Weights of a small transformer language model: 868M tokens, 6626 steps.
Each number is 500 + 50 x the weight over the matrix's rms, rounded and kept within 0 to 999. Layers, rows and columns count from 0. Numbers have three digits each.

# layer 5 attention value, 256x512, rms 0.171, rows 149-185, columns 0-127
431464532530476501420492577456529508482467500497495516527433533533542487467410525502552424470578505572553527513492472525551412460465445448451505493467544557493480487467501438554459452451468462509412573506432603582481498512498554592508547503359463482468614509557588533558421409540572556584527516486490471576565453487575516496493601483522537525472464408535477515573494562512516483533521
406504461501488611466484519421511480540488485568539526453486435485547520489541482410458410526430509480477489481506511438457531528541476530432508519536466529495614484546495511359530510543484351526447527544587488406478542402504507419465504477524555452539492612557444568548466504457456485495514446523473457476398518452556530520506474444504497582531529478482437471537450432483530553521462
510524452361442546508556557560551534490541426467555456488457574551528518482500512578535474525456528535472496564485485474502426461422450394539470561501506455463495531495520531465462513563449496496541481458470543580468554473439528489486471554495489505541500528541490488474479516451511475390480490478491541454402448469511442473554436497512534472449544464473532470550555491509468578525607
496527507445599450445384480501508527512379564459485431469523457607413535495546551584459523500430487422513520549520490505533431474492549527467470516578456401512587501484422618499453448485514595494468526471470539604479537482544565494470536423513434481502575454553480506508489574446429512312522594505470564465526504494479503499507517472512501490471500467566472518490460551512527526517551
484579439511502544490490452490466502487518572504522526491469548533450527482430470521492564509561536505521533480463567478518454483508544556470502490557454450549490532431521518541517465510464455477403528531518526630510509547508550463510479500521451531488438522535506506475610557594480594532554510565494445452470494488403518610467533575606520546560524463474500514436556476509490450557563
473431541489467528472468572507563514526497540502498487391471538473518439436532551444497505494470536475610537525444434365434535515526529417469579466471497437495490501565608401519458460562451506495524462520451548454548560498425454518487497438492563490533574489424565538538464578472485433420566564479513476536429402472470564458455542469470475462532449394506491476481546528494471467460467
498486431495507464576562452475506533486427509519612524522431527500448521453541569430444495483526516494550456467544473492563497502574512532421560520534438537386482507442554534528483468498508498589424474516528503425523482451547512498467480448474461490552564550530497533494476498422487529510486533510472461535448472514528552576503493608601440479535458526418538540493589519470423479504483
523441517381405481465472536468459471526572493592519565458533485594545524494525483493559500515459473537380494470537513485436378490523496594561417532506389570423406468521499512592517449473467542571489506489446548521416547461482479462504423406466538454529484444556578552523544491540534495561492510368520495574489408525535521481457491508635482501374528334533330511557497489472557501485586
487523523431455533503440487483462470460472555510467559506497502480484518482498537544493599422506467499567551475506494520538453466475532467570454550508489449472571431449537400495529456468439459574500527541520479481468484474596524549492475555521440456475459501548524444556524473521507479549527550538521503490459475460473459466452463535475610501503473427468491587497395459465539526483519
495479486464537588542522467447572527476480514576528437507437547485435516565543444426415550526526525464562466443503436441515505538429414464541481505463536451358603497573582560480479526527432521456523534426544519495542490503506544501496530447535542443588474473443546528473475518497521429411500539502470596401490284460522522494558572401501408435530486503516533565502495515510513520474471
493579459506475498609513554580415559499514461528507516493500513480478467416512459483474432450527496506379458490446537572506656540484540445526482576569469507581515458465428526731488511527475476558479391485476523629545432491441489590522556504445492465456516509475508496524523494430468445503517550613472526516496564491535510404471458553578495493474549516510510470543528482473499471536522
447513392486497469526497522548438498495645459488544570505514466464503492461567530488426530441475494463507498522501497527485538445461545456527436591484502462443502543464544578459525446524463485509514439442611475494458506463499483458500509554462537528514508523502568563573539475492524445494523446413495484370533439452443489534481545499440508477430525386496435519482492570455617466492503
539533499519468556504481482508523510509434503635531516560497549472560468522538454501489512531559576533623421454549513493474501501545530533471537435553579542499526552611492567535511435540507545406473484462493582576484404613490521536529444553509436495494442522539450377526628453467516414426454524560510507469426535504477434477530427559519484533543519475488491473468441541559532646576512
532531549424511433545491551520510479540535555496518416538516479566553536570522502516544459528529535423503505503549468578522526474540596510443382468444468485461577528496490510447522443469479498517498596449419432539512584505495534502486430458534611504547443477521486541553476494457514409460484466483516473505520488543488530423477518536573499443495524514475504443491418459482470547418489
470471490528531495436455458559491534537466552544359438457451486547491487510475510450462452566536484451447516495403505450515556479564477490517459464427593544463465547490438492504607477451432519471468450446463475547511593401500483647525442509435472468499553524491421415607482502416522533432580453490532489436518498511419533530448498585533505459508502550569497459446489449470461500474538
474534567501327513466410485505511500512504523586486515490438501532492506513554489508496535509495464488519547536458490542492495455498502455483516562490586512597550513503555476529567404457498524525468516508526547404513413515510492512501490528478585501580431440476516469481468527515439333516513520501458425468411437549549553491511511515517554496449416522494479499487407559477490436466461
524563594525542521530463513457531503425482477512510499541409484534546527453514466485392549507424464450537462524496521424566400593334608548529488511629454520404535545477606563524501494436480477447576538379492493478535548577512491465507532537481552493530547548518461542587616475547510535486545494587568510549512407599476552519479334474448506508510577523406563533455513561455513517460549
558594443429479461493507519531604524498534436438489546538445526429528468458492457370458531441425401482526401388505496499435527450517499518510544460613422437471478457569517559560501483434518476582531534526536538460487471436520524568460443515529468488503422483431552534504514460474451538568500508536450521602477407507556434463526598474559480484510477522471547482501585490464619628477515
500511569446536561474537497481533424457496516464581443575484468507479461441472479446532560447385517496395495441523457439516569494571521505471505565478450528337454548510548484513495475535528475520479437462500417580494445519467555551444480477503406523627506509452459559486573525541540472532541454583533526523524527444492486399538470398516489554579515468526426579517433424483465487460579
462602541397532521598475577529474543606498463452628486599428486589511493588493431583395439531504381580495426456470487460518408499499478526446575486489423465512474470429562553498490557545561495504500485528534495441468430457504452501559496526473628467501471452622433519516465634466461574438583466526480513562545560486446375625515406517550467455441457466508506462542492530539477498435459
442516527508521546519479391576496423444424504557483524559518571558524485570527590558480563529476461479571501469495468512479532535433447537464488534513566502491442518537467422591478460513564480497462555455441474546540537509529588465443497470598534496468479536504494554465512438525485453578507490458535508576573580543463390433525452540477464440597480473477539537548543436478527482504541
466541357480534422502495512514624557538596499582575565513478456473496556561458453504509489535515497469521513532498456453521514523535593497501514514460491448499548477495529563439509522410554400483557541499476525525423455487531477420477512551535445511537554551483402528570551483472428535393511462441572531481424415494477459487548425493507497490549456401531577552506490443496521528509373
515497458533646465545520511575474431575537581477475550589549342482467439474531565504509525578492436509427486440607521442491501493495574474430556520501591456509507513528380585490493461485568427564453575476547527550523533565518538403502436518497502520523525476537563496509473532538538460506490524476483460440513567484498571499558517508556506429502523548504432508545490515468595442499498
553497586505557525608561568477460434535504541430514533635608498493480517592535568487529453480455433495540507500460501485457466503496459457560570517545416498538516529618501468592551481410475542421475464492557476518457447449532475511531498479621531518566506420438475435481509509493371388529447524594534554520448538511572648546447467481515444458564442512449474474509509458480483539493522
459522516437495465434483583459568524521541531520463564479540533456485512401413549519466487525471579530524504518489550433528582537413543468459464489570605480453510494531510508564564483472502536526566518574553457464495539464500607304508464488533451431397474476530550552521492455478505405560489443509492499540514560442481449494504539469485490456486470444476570548582529540501486441516510
467504466502498537464557507465457546510471447436473504420413476396500514554573488529564438437478454467498486489420499500480557473597451583468477547549490466510405470427460557570546617429491386468548573504552529443559528463517550520502520540432548573563480519597445437429448478467517492400493507578467529483638503487501480584523604498575475506564532532495499483545560528541501551527486
516593455533608528532475486454439458453550519618460476497515527569566443596540535555549501505505522461546489539535477606516431421469522550595445508471559445506482484391506457610498503406563564528473415503501443513483464548501552501508444440523452367414521453466499402463491446479490473562510550433530635488460421529491447498466562497544463550448523487486437560528525530481467530521477
598456535542552539597383502516502402382481501558574423461443348395523506456511495532428541504474500494464478454500569502501477522527441461480506531510559429535422522554444610507633459468516473554467478499500535470508507520483452534478485456461514526490481549484523524499618463547488568510496456510470555545505505473504494547542577474437539495449496482465522476467519393527447416511426
489463503529549443442577512565561407538546455507530513475540485482486515476480503503473561516440481495430494514451504579502435485450537601456541564463481450565562479481429446528418457501480413508454493501445440495540561463504492410456548417511490466518427469532481474502422505563476498411418509495502457530385460490538500525488447516517456576502496504524527406502549635449488391516554
538529587487491504442554530446560580533490468525411485619508513458452522510444389496563506528491486530502525564510552461392456519558497540536550543570511530503517446463578654506420483554514510571475518414398547558512402494541491431567471415525583494499501443488514592487453492560529543429592457497534400583441498459489520461515663513575443451542458481492492462470447477486505441494494
517460511479481562480507502388472496609538415523472491497496495486559494550516518566546469455538453465495489535450486403450511516557459442519466578522486579474499487531549581475448494422506507509393565512448435564527440513560419434424452503489453442446470523510550518485563523536602556486541434446492500434523465440533551406558516441519499514647514517536546456379561580464507480477516
518428573517529438458494569500430538533507475568495526463514424466563549419523455510489475493463549490515463532377512492490481522583375466579541404573524518443487495551391439496552539540465513465556488509476547573519540555446452462499467454430607504497488591534421549462479507500455505434497471478500499468512498452512494492443499543523543540599537466543580494531505492494491533415554
460552562509577478408472521425484476488498493521657530434563446496476522561522509520461579480480513487603489540495546521403544477463463519530457482539493503443474520488539465541498498591567488559495504543521501477427536553445460527468484486502562541504506573504544494552542436476517477468509533536614467587336473545525544436469546528563466426505529557533513517510617461458564523464445
504470513465568446609566535503484525472490539496575547483481489554466490457533478451582579485415446548570467507524523500529583425552524554522545575481551468531488513415493551455525382529480506464519564445453548458499484563502491450447527494510527469530502514430518526483462528483495542421507463444531505429467534447499437483540517533397470475597476437508501438533543483483465535443520
490447620406556436443563432581529474453559445473590444540439487423544483506508550529495458422563522477516491477552476397475559476546379496530535478551553467482543515452468499469555499479439566471468494441481472486513481582458480457389515471555468445519553386520616542445449470528551474572502520503574485458487569403511499616483466495443575501415451519566480605427470582484552521536498
537461567417573503522471559551578506529524510426472497514537553436518527431483593553452485479364466457544436422517471482495517587549537500471423504423515488489513538542481455485484513473473522484493444498529531482542544453580568393529521503589512433562495442481512594438526463544523414541544515424474470487466462439523499545468491470472488520443522451466450476466481490432541581494601
518581463575512476483561549515509504528495464508555615475471382447437489495552478524541490392597523506510519497580489478565482526434498506508450499458493531541509530461490494457489399468635515515443501540528482431389409441478455583486584527482557507500517462562481524524475541515494655428455493480513576559504586493533479468481614579498495501465459580501513499519524410496450576481565
# layer 5 attention output (transposed), 512x512, rms 0.164, rows 277-312,341-376, columns 0-127
457435470522431446530487525454569504466479476447375459526496493555519472366525483460602511453574416480569508475527522536503440478527430465423488513476507552523453511515469487488548509436512545443459544498437489525489467543530526564492514422460472440431512421587580519487412520532584521587518502546522426563456451444550534418539572503549503514483427435583474551520513583446593478531512
518559480533554576503498461436504507514526428582521405515470596550585528477514521544447447539497473459502540471482487527464543550508520515493544535528482499516577535554496536369549476590531440622431457526620498400490445403455439458527517480522570490481532533488481526566458440470456456504506440459552484431448543515561561527455471483521524542549521477495474458574469514521493518542508
538616510416461536531516537452487513495548448494479540483552528575537539469507454540461559541506531539451526541555473431524536480472479509476580629471549439524459537586543480574483552522508443490518520478540486518538538504495480513419551550492525535496477559520458487520416519477547513443583447457501492434426495516563412479544431477486454444562482467453532524478523512477502550548521
437486539484516449442418473545549459426458509452410445475498574525422557489575545589456483516484532487373507584464528522518418463500491570513405596521473560556555465465485631485421537499543573476549517536517530542450580517572577522529519471510409451448553518508471481518525522563491498454500610515521537458536456490449578479481465457550547458490545438586493581564446565574525546453548
431513465488519632473447458577458473504531485475506530504409472561483511519512492511525468550531535392497467525527456530494416548484483469489538513505424460507531510453499540435557470594522432436429534561479547605522511528469524430472437519465548443488497513575465418479607553507497547526525514567458433413488521499429525593477527619622496493520494567455508622424564458466519493518495
480470511553483464379553533565558546506485476460499506478450597509526514439524535395537543499548435512570525522506438459514540587521519424452551484439522424487516513578683420449418404485543442426535500506460558442500546478389505456513500562479571518495579503504562533420409494462510467445517531451533499524434475511431639495503568459411443449452492463538524483434559520421475500437435
519574521504519497510614476483419561518467446476589551518423585528476469504525514437505495471510476549487410528488500429551542500570540559534589524556425569443422489462549475470475494529511441571407479463472460498494501430551493527564587562617524544556578490538470537546520543487547504559540495440475460473437467477503551618478477591602371484540390535462434525429579562577405513436528
575434479428427440426475563513459568530443450569557523524546514557533555486513563473522505575440527526396480544501448454505397522513493597502482535440382498497484489510504488422535466478456532591488515524344458520422511527493499520511561424467556487430501449500542587496496473488618577521482469349544498544519408433526498479523475459621476530411515462505381538587464563447523467427548
458553489552501565514429436465484456515491532529449665560477525502539450508503525545536570547461502488569446545502480484522449452471442505584433450432533510459570421466504379462457449511472576553523537500449462470488522518456462482486517560478467531524473480571546463477494455541450501535553540467565560465444464452526475474463538500438585515537523456519483546464431510428536496485585
446483449427485536525543473433553535490581458509507396575511468475409524536575434495452440524541482427532529500484467446515530499489420493481375484490500462460555522589570533486476569553527491466578500477448454464447491517505474540483476444534523486513551504506495520395362429511466370395542480506524634442484322480566472517492593442544406434506448520548452555634506490566525546477492
473551484478457511539507537572502590478530472546499424472527443492535503523458469536513520476661542474430474418526496536401540468587513426492539543530485550512464476517399524703510512513526575496513497426500477535522434458435523576484506549459471490518482535491516577490567476498460445487523505573392490501491508515522504431499417577517454522401481596485499455488493470430508426501524
496550347405467572505510580497445539539521510513486505547531513506588483458581539437523517458553516508532500482407465459501477460444497425526510566489411456432432471545485577483488468472466544518558520519475525476502505507484544430542492501516538491457441443482565509532566490532521469495470505433510470369543386512528574447469485458410620525517471440503453414463484507536658480568493
493517491435470584457394526531467500546495500578449531509556398538524464501392467504527461535493521429652471486502490506516566471549521491487581496468607499489548617572525606455511445492448532411480447495534464540499451570474545513483523445465469504481391606486458392558543504411507453437500553401537515484439508472549422511501511586528489569605504479529533485439388562506550532553507
482610496415538492509525583494526499562464560447497420545539506484456573519498536594468462449496522508415514480586496604578516452499577533477475575474498465496507638450567534487493404416527513508505520465463442424433501580518618555554466520520540491474455498478543507578467463502511465492490509473531496553525578482449599387458515453556516536529502453507414439480445498451516437591552
521562491521508474490497504547523602564518486529374388495455481491505554401547500457536499488471522485567509486462600468475581487553495465542471436425532521444495419426518528532480500511472498425494411522411520512506597447559448591542438561540523480428490551502399360478423533510454460466595583509438536453578506549458560455486516583526512472409491556484460419426473437429429513448525
475528566583402525504477505542498498461497544570445497546487491488434474512553419465467516493484460456551492437542538528461483476490490457482490526555610528529556473480569445469531501496500598603443535482436643434478497516535420487559505525486492547518527427504535476505468518537479356509522557529463417503465519533509476521463567493422524511529530602453498422505538595487489435487546
478562620442525599505487492461567426504417518481508497517503481518542505469482488521408465507399504478529448531490522492558399516360524497508586532624484481450602567506595516492506463505527574522576555431489479496569499467446450434542520522542489532481528464500574544546637480579502477510515498597481495531463416580541477484573356474506591527530481501425424596466621504558510573462547
505635438483542538544518504537489575497449446438479543598416509494427520456440444488385520491444430501507508411443449567406519532479431583541602422613443491491486501564559522490430463384443522568515492613546503444484476424532609564489462461502460526513408379477570616536484517514473597498515488541559517605504472523573491531462632487610517462456497530466532450556466508500616556492505
469463492490577509474533507431503431504497491490605471497473437518553484447483499471568527477391544450487532480516425437511559538505495489481475579453436475418489531502495505518534516558576502462527427508471472534503454535505498520507407454453413583478531527486392575439531535463536506507535424596537561510534472486477507397485458475521512577525510488484515571503403462478409468444504
540596544344518545573498565561498467540455470476609512586496530586543462491522475564438525516522363538461466460440501402495442517491456482494526555505420403527477392432514563528504512452500507405497378557552506466516528434515472506495479596492611443505600554607385437448419576509493488389448545528432523572504591517515420602496392525607553458412560523524522462487427457524467509445459
519518490494499528509485409512509503500520464436513587558497545533450532519500524565453457498478472500549440417527537466522595450432426448521495543459473545567500553512463394540449487544541370516495500436403561490548528490548516466409483509551562482467418616513569514516511497532506438538514565468539550571526572538453389412490375534445508435526515454390458547522475470481567477561509
608498447386573469453379542501608608501567483489557567518441487506490525572490427469468582541556462485553421574474449421520566516596558472387537457454528572481563480483500546509491450522445468424561491445499479520488522444474465463446507524578531430479513612443463530618441515507456648486532458516483553497338421485539448426520483492473506480574521377436520565597526442513487483524448
544489448528561543553606485540483499489488572421503532510554373532507489523540527486484399563454477515389456485594517434471475535475465447474565437435620414562541467500450549537521433502594451510521545480503495522530574535483490492558458553542463423468473449508533478531527524507555410558476560490535530479415533504595599577473501494574480423422540459468455577546461540507588477495481
502546554528620497597578523488478546489474481502437510561520538488552499525496557444551499507419497468544476490518415511545467523450443525485473524590429503499461484557443494556493452461493510403539531443512523468462514493537466482524440511535518554458531389555470444537570540495451434500465434542485572542372547444473629466489512517506376484556473450486496440501552514506510606500498
413498418461465442469542588519599480524490532461457521408523555428483494417455511482460496532430597437501541486470384511516494515444487574450434464547565550476573492541451498532581379509553464487558477474552432490602576423477558343521552504568500487503471515527527463548513491445511474520513494529529467461520587474417487470545540405461392468505472478548567503590522549526554432483487
423555434510492466469515539433476592499458525437473510532452573504551442479530470585600490506532391534529445489572540487496527491565507543456426592500525455504363562414468640585438622414555389503503501464567547397510454563495500533498499542449580600501549573626438428422503474473516481458471549512546526354623502465443494515555588457560521528498568522418489421479656542533578512456596
616520452527520551501532515446435411411562503589527443480471527586471468525539573539549490461571509454553504530602556621515469477418482583523480499492517505502556475403547500580440495444481497569565497434499457514500518483418530535509531425448490416529545424489457469429524446520450450538549552407421587504471460523443493489527545555515501523524467446482431599458492440502475509545530
580460561554532511553396544468504404441479600564534451453464403471485530484466451532492504554434447437455440493497486468523418585525520508468549522486544429482421603497499582524580497495543568523491521445520462510552506485477471481538519445517563533505588571439471495478552427532509576538531501472459533513522480489457474524560515489514428534356533527519551427431506513525497429584443
433557530557473382422527517551462410559538467483473432523578488473483517471414445532506611474513548462410518547546548618481455451433510558510612545499401530458525495403412475556521465477491455520474578473410473518491492408547470460414498391472450491503424496483450539504403503570467565504487571451466407545464482470519545542444480527534522481498465493556482363491540595476486456476505
598440536465495475447490501380530521560482502515482449564477483473564562484432435510562439471562504557495549510520587459445523410436447456560499447568577509483451470514611608606494427499546496586582486465466567529551439438505502478544491464505598530498457448485488525416499546463493545473578460447538508618395542474463484559470720482631467406569443442491436539452482446541518451476445
495401509473436544433572449373465525611506413488460570569440488513540480553460571542599496468573470471464450458442580433458555534546474476525410515523495481500542463538488523497493468445496553467498480481453456560521527455611448455458425492553495572456484506444594529486558508418570561436540448472433444406438484400582528476529480433459504551574458492522525481424509576441467460447540
510440486493571376505549525567462610543523499521518502469481506505582458432542405539476506549461471512500477552402435499467413518516377419539483440523523525554515462518351454525545525525577462459556488512491563618559510540433403470496511535455589532451504518564420500457492473482507549450499577391471498556507587505500460486525481531545525519607492479496545424523467583486509506488438
441552534490506552421541552483508564449468530529635464460581489608439535496486550523408520502459434533570489569464526552489539505467518549501476445510473569452502425436529471491585464571498484518433502482577516545481478597479404457414435547457428566516515526556605448542533553494490462465437566471455483525345484504519549521504537559562428417472554502478492478479541504529584558545554
448525513549580409566496608481548536508504500559568524535510508523444524402527528438516530500523431574522448514579487544553585479472476563522487582508515480526514541385483612440568382524529495523568436489477546454400485554553452455501500492482521519493561522460544511573485505481472514468466490458501486509451578528512473458543488536433382523553456485508549414614548458549458488502539
488489520504556468437492489556482475502610470486515525542476458392501525480501513519550483515488504559466464469605425398410585473614465492474510544493509455501545609471490521525550551471560614495517547536485471532534507557523437421441492503566474436478510494530544525436428377497539465573477454477491561486460582513492496633467377516396541458410529474527547507416486510484546480549461
516488534501586367568514490483539473511510493437498511471496485426524495384546555507441496480436446501548468538452488466445458577481465522494386475420542545446526489513527408479555484495482495492442523454466567490519567488481527433507518519489484532598559520409482544440484463536532442532553460396471416481441472419560451549529496525512427524448563394492427446414438547424566510391593
587514498498497476456450562464589539508456558477502463501439476415505419443491490494615445462461541486515480429478508497567497411505511510488511475466507522464475456513468547549537538475558488459452496515514467553535462475486548487471504467450529452425490518507531485461509503537455523454462540515491430570424493498448543429481550421517544506523491452621495512513493555532522457481466
525445484521514611537563527507488534464558496495501491471426467503523480462513525583457502527509495489517589455474416513478529476495491529550527499553526538442529554513567421496430461501521500552414539501457519504430511509530487482563536493467455558508521536497540507537568466474537598515535493544508543460427472524539477478463575438499510472530495516574501497571514517505515459452592
532583471503441486539488514476523502559468458529534461435447555562467401455533438451531517560493500469499517529515478481535450467518541523451473490570520551476517489461549486525513510554462551448463464490517469486443553465551496447477537542459493473567494450487475570491427490435407448512526506520431538475430498506601495571505533521483587490571481457517510513529485510564549511456503
533523494585465523492487474544555468534551529513556489498539431436527431447493537564518485468503572512510511512510512507561504514506495509511507460524460413512584525448496480442539521492523556378495441529536541514448483509497504502459476516454467499453494598595500460461491461550515500578458545415506451468509490477468509503520510504486470489517521413499537558511487513519547504507542
481540488460517587514511466475566428505519506533528496529502444359541445501482484465477566461463551512427536518527570522477424434468443526466496479471516517533462552582460492480488428523543463462561447419471557497501462498521556506490515465465535475479478526540511438367537479554506544501500477576539505432526450518446504545485445451566460516533431453538474586476518499524488479575476
496457456473493465551503478542494572524496471482516467514555464507540481494466542392559519478528511472453540536528488539461470484530501446502522482489438512541534581497544465517549452516520535464575481565504528474457487491470563607489588479590490513542559524436535535512554533531509527422476413503464571496489471445505507497461570503497486558470505524507434534410524503574482462460498
599604461554503500517478480473565529460540547481517480558503492452526502492522528501435474444511550552470489523475437445477504508515516509491532467526484480488438515450519527511507487491524519553529463551502436538454456440541575532511455485573518490454543539526489498477484476438457446532559561470508477545532389481492554506443464439472467502508400502492501448518498522503537500432426
554458486502473420465487481483556470496463514547508610477506514546459448512521548497463538528547467488467468577485510514469504506571510533500457598540395526481400492529479495484526550510476438480551551460454441541486496431585473471512492500452560505469503454494521580504505512425565487483494478475550550478392498477495515561413555476546466525546455409572460455485468497523507452432457
491450495494523540520553487466487449513426514492487499522583501586519534451444495567529493525475462427560479501559476551575436550499541492473507518507479410479541483458529541538470450518525521531503572483511497495527466592454548492516544462453598477487493460491566498493491477524531519504435541571404563607518529535517503475515395530568515515451480501432435512507438454442540603553510
483543503451536539470509561523541570483475514569508491532496481522475486542467501488448460539502495454535565483537517536490532481526481466454598366460512490535483533519546526505520498548453478550542453547480498503480530551455514561518428445534541523503519478493489502569507494505509532507526542476566486478518538475575472530479514507511454465484433470502496543490477457498476560574476
420466454499529536505517464561566542466530525448487538540456424594554489543547480475503519484557507495555596528515418567428512510534493467457476488609463428485460541540491511570474508476479590414493418491477534479439448501525466510452443516534489516509533510491446444464539436496519485474535481527497515525450527467519519545479520506498540516506570525508515397489471484581527463522480
481551473358413501495512429462443465473495484500470543463443573526551489598465548409545487519509500446527459538487554455486525431482514455536482568426404501505530513533500545576474438518434522483475518494567529456462532525491536445452439448470444486408499457528559530514531524507479512432451521619475477361468541552506480478536490542513491599439482439481463492496535486498528510521466
501561490483460523448502518481516534506507474561504535479506416541577497532477508468476438505563450517525527602504481478599530532506451528510544429588505492506468472465511506553460543400502507440528422465457570544466496498601511487490480506480449431568498572450491536445491481383508464530496533490555495510491537524586598484506452482377490467528549484516528484553511447425475469562467
471474605521551453542536482472501465489511505478496401468530528542485507517535512498479443481520493445481528526480466476458528514494584532475419496465519448510464481492539556424549463551487415511534431563546472493556545551450494512493497509520498551454549494513469508506468442423484456459611496472461480456474539481491493392464517429495557477561542470483503464541496508402485481462487
516461518512551525512526466504482481491510558548539490479387477507460482506503566515495538586477449452437476488529494505497493544529395440437554468555447439536502445511462510513422531494542479500473538512481425574544456515485563468515521514539455482477458512439510516486499565527508512487522529557521536502506431478569494529540451446572500498483502571500560456483540442462443516465497
466514504454430466503524450506564451489444460492444477524492549512489493499446599516491531467544510532495529519523628479554511434465469459497415540500463430477507518488503462494468479461553448545530504483508458493497496452580617461491495510417503508466460524485469447526471490485503497445465520554524430540491533498523529539526483524498574508574530540463519508422556382501463516549527
471523509519523519561534481526451510461431461568563436528464442532513468482557467540501474503546441446544499482508574380497481475476478597438398474487494458509573500512584480444533610448450464569473490445452516457534583493448465511540531536570448566524491512491535504509508418453482485433550502631543489433443440488543510468513451466506467512514497450440540442504502525476496465439466
507550517465559501533550481450495513552529414451515501540466541547515513488493565491572472470442474505509497494510589457491563454478442538517495473508532504454543551526544478480526542495487440501483433437525464498510484456493533549490515505508464544502524475521507520456505542490484524526490522476538494514541546576497533431474472483532521478572504436505520481449559429484526529518516
527500550491496485480462460488515480511532447474495471533533513461436448473518506458424473502487537507524574500518550482473534578407521519511435571472495502484454531494574504515484408526571620468571547515514527539497531571570495531463518503496481525495508489527489513445537455498519493505564469481525535457539435475533497412531490473599567495465458539499533518470499424519545480456527
478514471486476578443424440579515508507504546519591500527481520555558563505503487533543520494490522442519408493522469465417463508456502474493516523506494522451517457454546498523445554456518500516547543497494506456455454497484507526535576494467564550442537460535468499469447559521493545496570464542423489558490464504507471501408483460522532487452569463519475451582452588523464477507497
539580464504498499521487444551556450577614543542526590525454467579533475530521548471518461431463471481474481486456523462448445539437454464511508511543460500518526537468527559531553555529499454526534494447464394534592479455580474523448471546527502504461464516567483419478532478541524450497458485510560460512519543456466467473444563495409496464479439502505489597474504510501608529471490
508470472561517446538449517489518490516465472579484454569518472472562501502481496479517521487576482478515567569463547503539496535544510480462500523476564536444501501561531455469539561487504432469549408524509505507514538386528474451540516520512517478488482476562493501521495515521485509489457500503480482538430561490492466529516506518542631436489497479532490542469505480521587494507506
550508486494574527507492517600511497488511518507471552558486505521562507570504479425488497491455528458486470512484495459541518540451482553528482506514508570455503492480435461493484492389447487479497546375505468465504543447550501427513533497531501472549468480495447543431529577490466470481550541535533549534569516473444484571429517548565491459477475489509479545572477493490488439462516
482579434531512521489524495493476525574507566499490525510530524463466475532504566565488573526515475507507568569566412499555538484516437554391502500574518491490522470499530467533550474478541495501497518478519445514496521493533557503458480469427523538472537509476452492469570432522465494464539525475516516572473531547504513558468535515459522474516516451357517440521520503366487476451528
540493437548511486494484496505568499426530542543481550505503538533451443549534518506463518571463500444553526456431471505524450524481437524484508507572499518447503522475520593567512442532500465537457500516482496444447432455504594540523508466484490462471480510478459530452490583459566533544496486519488537517574492592505541494459449403443458529509524456456507532535493505477517462461489
528518445540549504518485570495528474520504528504468477481487578517514451492445475490590526510558468483431518447507493505496546511490486528479476535557491453507496500512530461523512530522517453450418492475485552445486486476451510495505508639522541529552467483533453470556448482525527498506477527530508518398525492400487420563565557553473533509566477552435472509484534580465554516452428
548497553490493542467459466474433441493456476481502457442488489534485482547460538512559483527488513521463569448541470448532443439492470402562503422454557484460469534545526382567409478495574500494533481493586569534500532485527510530538459473524525457516531535397514530449519481463440579562508499465504524528499423474488496551465481603548557474475492441497556511499503471451495525559541
511461534484506490558488493544586500530509542484505462450515534471504479393451551521471428450506448429494492464445529468488455563476451530463506525480529518551431560476576500480476456519449467457501406486546400498501518501569494467456467492499474504511469502477451508519471540511500564518515472494483552444438488521511506494497514477483416530485456460559468506465513441470454504561501
491544503586526523488422636488537468548498515554428446527529532527523468542487530546530550546485441495507418510453484506474531477518562529518467498432505573534477518515557528453492471474516439422467509494430494495486476485513525537515497446508504480554470527465440494475502541488525484500425535483503388507449482502516536494520436474502475528413448528509480503580522471548454516498536
463475538509520474438509553475506534553451549482473524529546506525480498423478449543419523540501543484520584498419459465455597533507483419446480451483525506544491511426486550484461542447521564471498545510450503481457505559514560500517430464507464536515403593475502418491569482509477558530529451495430484526468529486483483551480534499487493461445486542465498548518498507528483581494462
433481548470536560500507458457529510544488507507483532499537514491431495512491427518464469445570538402523523455481459495552500460487502500561498465522519500484439571560469510446600558489493533459515491468473382472579481479422545416521494421517556571565534450476530514462480484425550537481561505514522517465515503474488480414422474491509497469563538532500473471519492546531516513507506
545521489428516496490533450513532511552472454500494438501487485429517508522522512506477549512534484474515568475493450448606479563454533538501459490491493521537423553506524390504459438489491522509434470508480508575412414525528523507538506475563524453487497534475610469539449402549507427489411593521498503454518526522497531507462453499511434480550472517519534445491541462478519515518485
416539536437530568550498498479509599518463487516503434475496496479469445509477528479523474483492510511488470523443489519516456410540505467532489393467509485496506495544582504492591530565503521452465528520545546461546532480486449527498451507444448512456550472537459534511608514494475526484423537506520554512488529544531555432536564570518447527434510506520489462495487487457478471466496
522520507488514517485572566449547513550450513551458489487434416470533580500439513417561507478423524518461516433459425508510538654469455457446529513512545531500542492444513566468491453576553500540536541521549530458498457562559476521531467483589533453462483474456514497514483408508579450504511513471477482475480470520566530492405513526496448564441453489575603494463487439517455481499469
446560476471554496591501525566534555561485458507451482562437527582477491508468522530445488478453487535561442483485406483421533448480473497485500526523483437520500450560497494480475486488541541538522557484456438530558434534525468453479556501444480475548528459496537511470507446430465462554542431499535568535503528557568520499511506428461561483456503582485580490403501455527486491483524
484561479506520528539441458477464587527523455520504513558525499516561533481601533542498509501447490536490530535555630511465536496487489566552442512437457518540565435496483488520466542433571563519446563539413586518495526479514445531529513513598600469508416536495477480461425526569446537507495484452441505468447581503528516510548521524451488531516559389466507528499443553510579521520498